{
  "n_layer": 9,
  "d_model": 256,
  "n_head": 2,
  "n_kv_head": 2,
  "head_dim": 64,
  "d_mlp": 704,
  "vocab_size": 8192,
  "activation": "swiglu",
  "norm": "layernorm",
  "norm_place": "pre",
  "norm_eps": 1e-05,
  "positions": "rope",
  "rope_base": 10000.0,
  "rope_fraction": 1.0,
  "qk_norm": false,
  "attn_scale": 0.125,
  "bias": "none",
  "tie_embeddings": false,
  "parallel_block": false,
  "init": "normal",
  "init_std_qkv": 0.0256,
  "init_std_o": 0.00602,
  "init_std_up": 0.0256,
  "init_std_down": 0.00602,
  "init_out_by_depth": true,
  "optimizer": "muon",
  "lr": 0.00566,
  "lr_mult_down": 3.0,
  "beta1": 0.95,
  "lr_head": 0.00471,
  "grad_clip": 1.0,
  "warmup_steps": 200,
  "schedule": "wsd",
  "decay_fraction": 0.914,
  "decay_shape": "linear",
  "final_lr_fraction": 0.05,
  "batch_tokens": 65536,
  "seq_len": 1024,
  "doc_mask": true,
  "train_tokens": 606600000,
  "steps": 9256,
  "dataset": "wikipedia_en"
}
Each number is 128 + 32 x the weight over its row's rms, rounded and kept within 0 to 255. Layers, rows and columns count from 0. The size above them is the row's rms in percent of the matrix's.

# layer 4 attention output (transposed), 128x256, rms 0.079, rows 113-127, columns 128-191
size [ 98  94  99  96  92  96  99  99  94 103  94  95  94  98  99]
[[152 181  91 103 119 114 121  68  97 107 107 129 121  83 156 140 118 145 161 109 122 134 117 139 118 104 168 155 137  79 138  71 135 215 102 166 104 164 145 148 129  65  48 120 134  76  98 168  59 138  81 133 122 191 103 156  84 111 157 153 116 139  35 111]
 [203 135 120 156 166 139  77 130  87 123  98 125 132  98 113 136 146 115 206 157 151  84  53  86  95 157 155 108 131  71  73 127 118 140  89 153  89 112  88 113 165 173 134  86  85 123  98  68 136 178  65 169 103 188 106 135  71 188 112 116 187 147  70  83]
 [106 113 111  91 101 118 106  92 175 118 168 138 127 177 172 127 127 197 109  99 113 166 112 107 164  71  84  82 101 132 156 149 177  53 131 129 131 189 172 114  94 207 162 133 107 177  93 211 131  97 109 117 147 157 190 111 133 124 116  82 103 142 128 104]
 [ 65 114 191 162 164  91 110 166 146 135 160 121 153 100 112 124 134 168 154 110  76 135 134 123  94 125 149 144 108 116 145 111  71 135 100 123  92 127 137 147  81  94 186 153 130 104 120 146 102 183 106  99 126 140 113 156 161  88 145 107  66 177 131 152]
 [171 141 152 131 150 176  83 128 127 179 130  96  82 163 132 136 164 199 131  87 115 152  51 103 118 113 161 116 112 186  87 122 130  93 131 131  91 130 139 155 132 182 173 103 153 127 106 145  69 107 130 139 145 149  78 140  40 135 121 148 177 188  97 100]
 [127 106 162 119 161 154  94 148 121 119 177 160 178 125  90 116 111 156  72  97 116 101  78 172 174 114 152 180 105 127 103 101 114  77 108  97 122 121 121 123 104 158 154 162 108  94 125 142  97  94  66 115 139 141 145 131 145  93 109 199  85 128 181 164]
 [142 166 108 167 112 129 143 128 121 114  87  82 128 124 132 161 129 228  98  94 207 149 124 131  72 100 132 118 148  78  67 126 141 166 155 132 149 121 175 126  87 150 129 114  74  65 123  86 140 136 154 163 113 126  99 170 162 144 117  82 129 169 117 109]
 [114 103 139 169 160 156 121 161 129 184 109 113  87 157 175 112 124 151 149 108 120 134 149  86 146 143 105  85  88 119 111 147  74  58 155 154 220 103 130 157 146 100 128 117  79 163 159 182 168 134 150 150  86 149 126 128 181 110  98 132 125 102  68 125]
 [103 121 101  95 174 186 138 119 138 133 129 111  82  23 111 168  79  73 170 109 150 140 144 133 140 130  91 145 109 154 136 155 108 197 178 110 106 118 160 150 180  86  91 126 148 126  96  91  64  64 125 118 119 124 123 103  78 105  92 150 128  98 123 184]
 [ 86 148 113  74 175 140 180 115  58 117 135  88 144  81 140 170 114 137 200 118 138 135 126 112 123  98 114 114 165 116 105  98 121 128 122 126 158 157 146 148 110  85 130 116 101 120  97 121 114 135 125 135  95 131 143 117 145  61 130 229 139 180 150 102]
 [111 117  74 140 137  91  93 112  96 209 116 106 158 164 169  94 144 157  78 167 152 112 100 177 179 145 152 157 105 126 115 114 119  40 142 135 153 152 120  98 150 159  91 133 104 183 119 173 120 144 154  51 121 146 124 144 160 107 122  82 117  98 148 100]
 [135 102 158 110 128 169  95 155 156 175 127 137  72 139 146  93  90 150 174 141 135 148 127 107 161  99  94 174 103 108  88  55 151  91 161 129  96 146 120 116 158 157 142 133 140 150 157 143 118 136 139 152  83 139 110 151 109 127 108 109 133 120  57  89]
 [ 76  76 107 106 124 128 137 130 150 112  69 202 146 134 142 133 127  75  96 130 115 119 159 152 156 121  87 120 185 156 156  95 130  84 109 142  76 107  92 159 125 156 209 105 101 132 129 110 153 143 153 154 107 123 167 109 105 111  89 168 120 105 134 161]
 [174  79 124 107 104 129 114 147  73  85 134  78 165 184 110 128 213  93 115 184 145  57 141 162  61 133 154  65 143  95 147 120  99 148 159 150 128 172 125 139 116 122 141 123 129 169 130 161 123 192 112 124 138 151 154 115 160  88 123  99  55 181 125  98]
 [ 66 139 146  88  98 160 139 162 164 153 164  84 125 106 103 107 135  75  90 164 137 132 120 148 105 126  92  79 118 143 166 155 155 106 115 113 129 153 120 118  89  92 141 169 194 180 177 118 113  84 119 173 153 130 115  60 100 129 156 107 118 112 147  67]]
# layer 4 attention value, 128x256, rms 0.0619, rows 114-127, columns 128-191
size [ 91  95  96  90  89  94  94  92  96  89  92  88  95  99]
[[161  74 151 145 106 144  91 112 141 149 136 137 175 147  97 172 115 173 110 130 130 137 130 141  75 138 156 106 134 118 115  89 120 152  81 114  77 126  71 120 153 122 118 170 125  93  76 165  79 207 117 161 119 112 163  80  91 211 166  84 162 176 126 101]
 [152 136 205 108  59 111 119 163  69  90 148 121 152 157 133 152 143 138 119 109 132 169 164  98 156 124  80 159 136  95 131 121 114 143 129 144 141 143 113  55  97 165 139 160  38 141  70 148  70 116  80  89 117 160 178 161 151 130 101 187 125 165 130 151]
 [132 111 129 115 143  56  69 104 131 107 108 143 180 110 115 143  83 100 161 172  75 107 120 187  75  85 118  83 107  95  72 181 123 155 109 153 120  97 120 127 104 118  96 100 165  92 188 144 105 123 156  95 140 212 137 169 151 132 136 161 122 116 128 195]
 [135 121 160 141  67 178 143 138  91 116 125  62  87 130 107 158 130 186  61  92 148 167 154 102 111 128 156 122 161 128  94 107 165 145 174 128 108 105 116 159 132 136 111 120 142 141 166 138 135 136 101  97 181 141 133 146  87 131 101 140 171  91 116 155]
 [110 110  75 154 161 137  98 100  84 112 127  77 153 125 119 143 164 132 117  92 102 153 133 167 185 108 201 124  98 111 180 124 194 184 130 165 141 141 162 122 130 135 103 150 107 126 109 105 105 151  66 163 160 110 143 156 159 143 119 163 186 136 141 188]
 [182 163 152 119  98  95 160 106  86 134 111 125  84 163  93 156 107 125  99 136 173 125 155 131  73  78 143 140 113 123 113 105 154 137 133 164 129  72 150 157 118  59 136 130 131  93 133 164 154 150 163 149 113 178 155 174  87  66  92 150 163  74 141 114]
 [140  75 123 172 141  83 178 145 127 153 120 110 109 175 166  95 148  74 106 100 160  81 105 169 148 180 105  91 170 119 109 130  70 112 108  90 147 143 107 144 149  94 158 118  81 142 121 177 124 176 114  83 129 145  95 136 148 110 166 153 124 161 103 119]
 [110 123 123  60 141 119 136 109 154 108 112 116  95  88 102 151 141 110 110 126 134 167 125 149 157  89  99 174  87 157 141 195 142 176 112 129  37  96 125 156 142 129 105 120  98  85 122 127 105 124 108 142 104 121 141  59  85  22 100 142 134 111 164 150]
 [ 99 100 104  75 141  64 160 112 104  94 170  86 150 126 105 166 100 146 120 118  70  94 140 179 110 160 123 204 153 164 109 135 132 175 139  87 148 167 201 131 172 125 130 132 175 129 121 157  88 149  91  81 113  57 128 104 131 160 115 138 105 104 173 105]
 [127 132 113 182 100 162 101 150 122 144 102 102 195 114  92 137 151 179 151 135 184 149  64 115 157 161 104 156 136 109 132 137  69  64 116 156 180 126 111 126  93 158 124  86  58 198 107 128 178 163 115  86 153 128  88 187 115 170 142  82 184 196 109 171]
 [166 166 129 128 163 139 136 138 166 153 122 129 153 209 102 142 103 165 151  83 144 155 113 136 152  90 127 140 133 155 104 128 144  70 123 110 111 110 162 104 174 120 138 105  94 156 118 143 130 226 118 114  74 122 106 157 150 121  99 116 115  76 137  84]
 [114  82 131  88 125 136 136 142 128  91 119 150 127 108 132 109  97  44 148 126  84 126  58 182 143 101  72 126 195 143 135  84 141 183 150 122 158 146  87 138 132 136 126 101  91  90 110  83 100 115 139 111 124 146 139 127 125 147  58 186 152 113 157 186]
 [157  78 155 132 123 109 153 143 117 101 123  58 179 152 112  94 154 104  91 153 180  76  83 121  53  84 134 113 124  80 147 133 134 148 148 179 153 142 114 161  67 156 150 123 141 126 151 149 144 136 152 149 122 155 112 125  99 129 145 145 143 185 148 130]
 [103 207 134 124  94 117 154 145 144 154 134  83  59 128 150  71 102 158 124 177 152 116 208 108 139 132  90 127 194 139 123 137 189 159 154 155 124 125 106  87 122 149 129  99 158 150 170 144 146 121 115 151 110 132  72 124 115 130 103 201  82  96 130 184]]
# layer 4 MLP gate, 704x256, rms 0.06, rows 0-6, columns 128-191
size [101  97 104  96  98  97 102]
[[133 127 113 227 112 117 172 186  95  85 113 100 162  39 177 169 147 101  81 140 146 153 164 114 165 197 110 189 138 153 102 118 121 106 123  82 185 165 150 180 132 103 114 155 122 155 154  91 112  93  97 126 131 124 151 121 130 118 115 140 143 109  98 126]
 [ 91 151 125 148 124 104 194 145 126 107 140  68 131 105 140 123  87 102 154 140 159 100 117 140  87 130 116 158 181  59 171 136 127 125  65 115 146  91 102  99 169 114 164 130 107 162  85  75  53  65 118  68 145 100 139 173 135 165 139 144 120 185 160 155]
 [156 180  98 105 100 125 131  92 149 148 116 117 112 105 146  90  78 119 109 132 105 121 124 119 196 147 102 137  83 217 153 180 104 110 174 124 169 154 176 111 120 144 216 103 114  47 105  99  94 205 144 123 171 158 106 133 153 117  83 137 152 118 136 178]
 [102 149 126 191 105 144 139  91 109 147 136  86 119 122  84 156 140 113 105 140 131 130 164  66 198 172 143 131 178 126 156  64 184 167 113 173 109 157 133 148  86  99 112 161 161 157 153  89 142  89 149 114 127 120 117 141 159 143  98 180  97 109 129 138]
 [146 162 109 122 122  96  97  94  83 112 112 156  91 181 103 169 101 133  74 195 123 139 144 142 150 105  93 164 152  64 196 169 169 142 109 134 167 147 164 162 123 118 165 129 126  91 151 115 121 122 105 131 116 127 180 128 120  94 120 102 122 104 162 101]
 [130 162  77 116 103 129 166 179 128 119 153 150 119 154 112 150 140  90 121 118 121 102 115 123  75 137 119 150 122  91 135 127 109  90 116 122 200 122 103 115 134 191 119 110 173 134  85 102  71 131 157 113 124 124  78 177 152 119 138 174 140 145 148  85]
 [ 96 156 206 111 173 160 142 135 171  90  94  91 112 111 172  97 105 100 173 151 125 150 158  88 136 127 145 112 132 104 146 126 140 169  97 169 112 101 166 130 112 161 225 101  78 106 161 158 117  83 110 164 180 150 191 123 127 148 156 132 150  99 118 121]]
# layer 4 MLP up, 704x256, rms 0.059, rows 0-6, columns 128-191
size [107  99 104 101  96 101  95]
[[118 137 140 175 107 127  97  95  89 148 163 153 139 186 115 176 120  83 112 113 161 178  66 140 157 120 140 210 123  90 172 131  76 137 103 132  98 117 111 107 133 107 127 163 151  68 117 179 113 167 123  75 187 120 143 111  70  92 129 104  71 136 127 187]
 [ 72  96 124 136  70 162 136 111 162  81 140 167  88 107  98 121 107 169 115  82 125  55 151 126 104 127 151 125 146 177 109 138 149 133 161 139 114  84 112  91 104 120 153  45 151 111 160 162 151  65 103 137 156 116 159 134 113  84 100 110 155 126  92 159]
 [ 70 143 152  97 115 144 160 131  90 149  89 144 119 165 145 140 147 152 121 124 176 128 118 131 116 118 132 139  96 127 194 133 113 103 120 164 162 106  95 153 178 190  81 168 146 118 130 150 136 133 144 101  71  99 122 105 120 163 174 150 131 119 175 132]
 [166  79  80 111  68 123  98 134 141 102 120 148 167 143 151 119 143 130 173 138 170 135 140  88 123  81  83 152  94  92 120  88 134 132 106  74 149 201 146 103 143 169  92 147 165 141 138  76 143 162 151 160 165 124  80 175 128  68 103  87  95 143 131 139]
 [123  92 108  94 104 115 182 160 195 131 191 185 200 154  69 154 124 101 172 148 100  88  90 127  70 112 175 146 117 200 185 178  81 173 150  95 163  99 123 142  73  69 151 148 123 119  68 108 111 173 115 150 138 149 155 112 173 114 144  79 138 111 132 209]
 [144 181  53 109 115 118 163 131 126  90  86 134 112 111 100 106 114  83 124 151 158 114  77 126 153 127 110 180 101  97 145 123  88 118 153 127 168 124 138 120 172 109  85 141 129 116 179  71 153  78 135 105 135 141  97 174 139 198  92 114 115 100 127 188]
 [168 104 151  98 114 117  86 156  81 115 127  95 160 187 159 137 112 142 108 149 198 124 138 106 139 135  92 129 111 154 119 107  99 115 124 117 126  89 129 132 150  79 130 160 138 182  89 148 113 118 197 141  82 145  95  79 116 146 108 180 116 174 170 140]]
# layer 4 MLP down (transposed), 704x256, rms 0.0997, rows 0-5, columns 128-191
size [100  99 100  93  95 104]
[[131 182 149 131 146 160  67 131 153 139 169  87 143 132 160  82 121 138 115 140  97 100 168 130 160 139 135 126 107 130 111 153 164 116 125 116 167 156 160 138 129 164  98  78  84  97 113  99  76  78 148 184 129  87 146 197 105 164 148  96 160 145  90 129]
 [114 114 202 141 176 119 114  85 141 127 122 146 157 151 134 105 167 122 148 144 131 133 141 113 129 121  98 104  98  95 115 154 146 121  95 208 176 175  40 146 144  75 145 139 140 130 126  93 168 142 160 170 173 174 128 135 157  70  90 189  67 119 165 151]
 [148 141 135 160 165  86 143 177 149 206 154  54 190 130 114 134 153 132 135 112  77 119 101 139 152 121  97 128  87 197 171 101 148 154 196 142 166 160 173 142 115  94 205 126  67  92 110 161  57  90 176  74 149  88 127 149 128 130 166  99 145  83  72  84]
 [151 182 131 138  84 120 140 125  99 113 156 161 151 130 187 137 136 123  83 135 126  65 157 119  92 111 107  94 149 142 123 130 125 172 131 114 168 115 122 113 106 133 158 116 148 155 177 123 162 142 196 144 114  89  86 145 151  69 148 123 159 171 171 153]
 [141  86 118 119  89 159 176 127  95 133 164 121  93 117 161  64 116 114 121  94 131 135 111 186 122 146 147 136 140 149 113 126 130 169 170 116 117 139 192  63 110 125 132  95  91 127  87 121 110 144 144 128 151 124 122 156 117 157 164 156 147 144 114 166]
 [118  91 202 144 120 124 117  79 145 107 148 164 149 119 160 108 129 140  81 180 150 155 121 142 112 145 145 136  67 147 159  76 166  82 100 116 135 162 130 144 146 132  60 107  82 106 138  94 129 177 138 127 121 130 164 152  94 131 113  90 153  66 115 125]]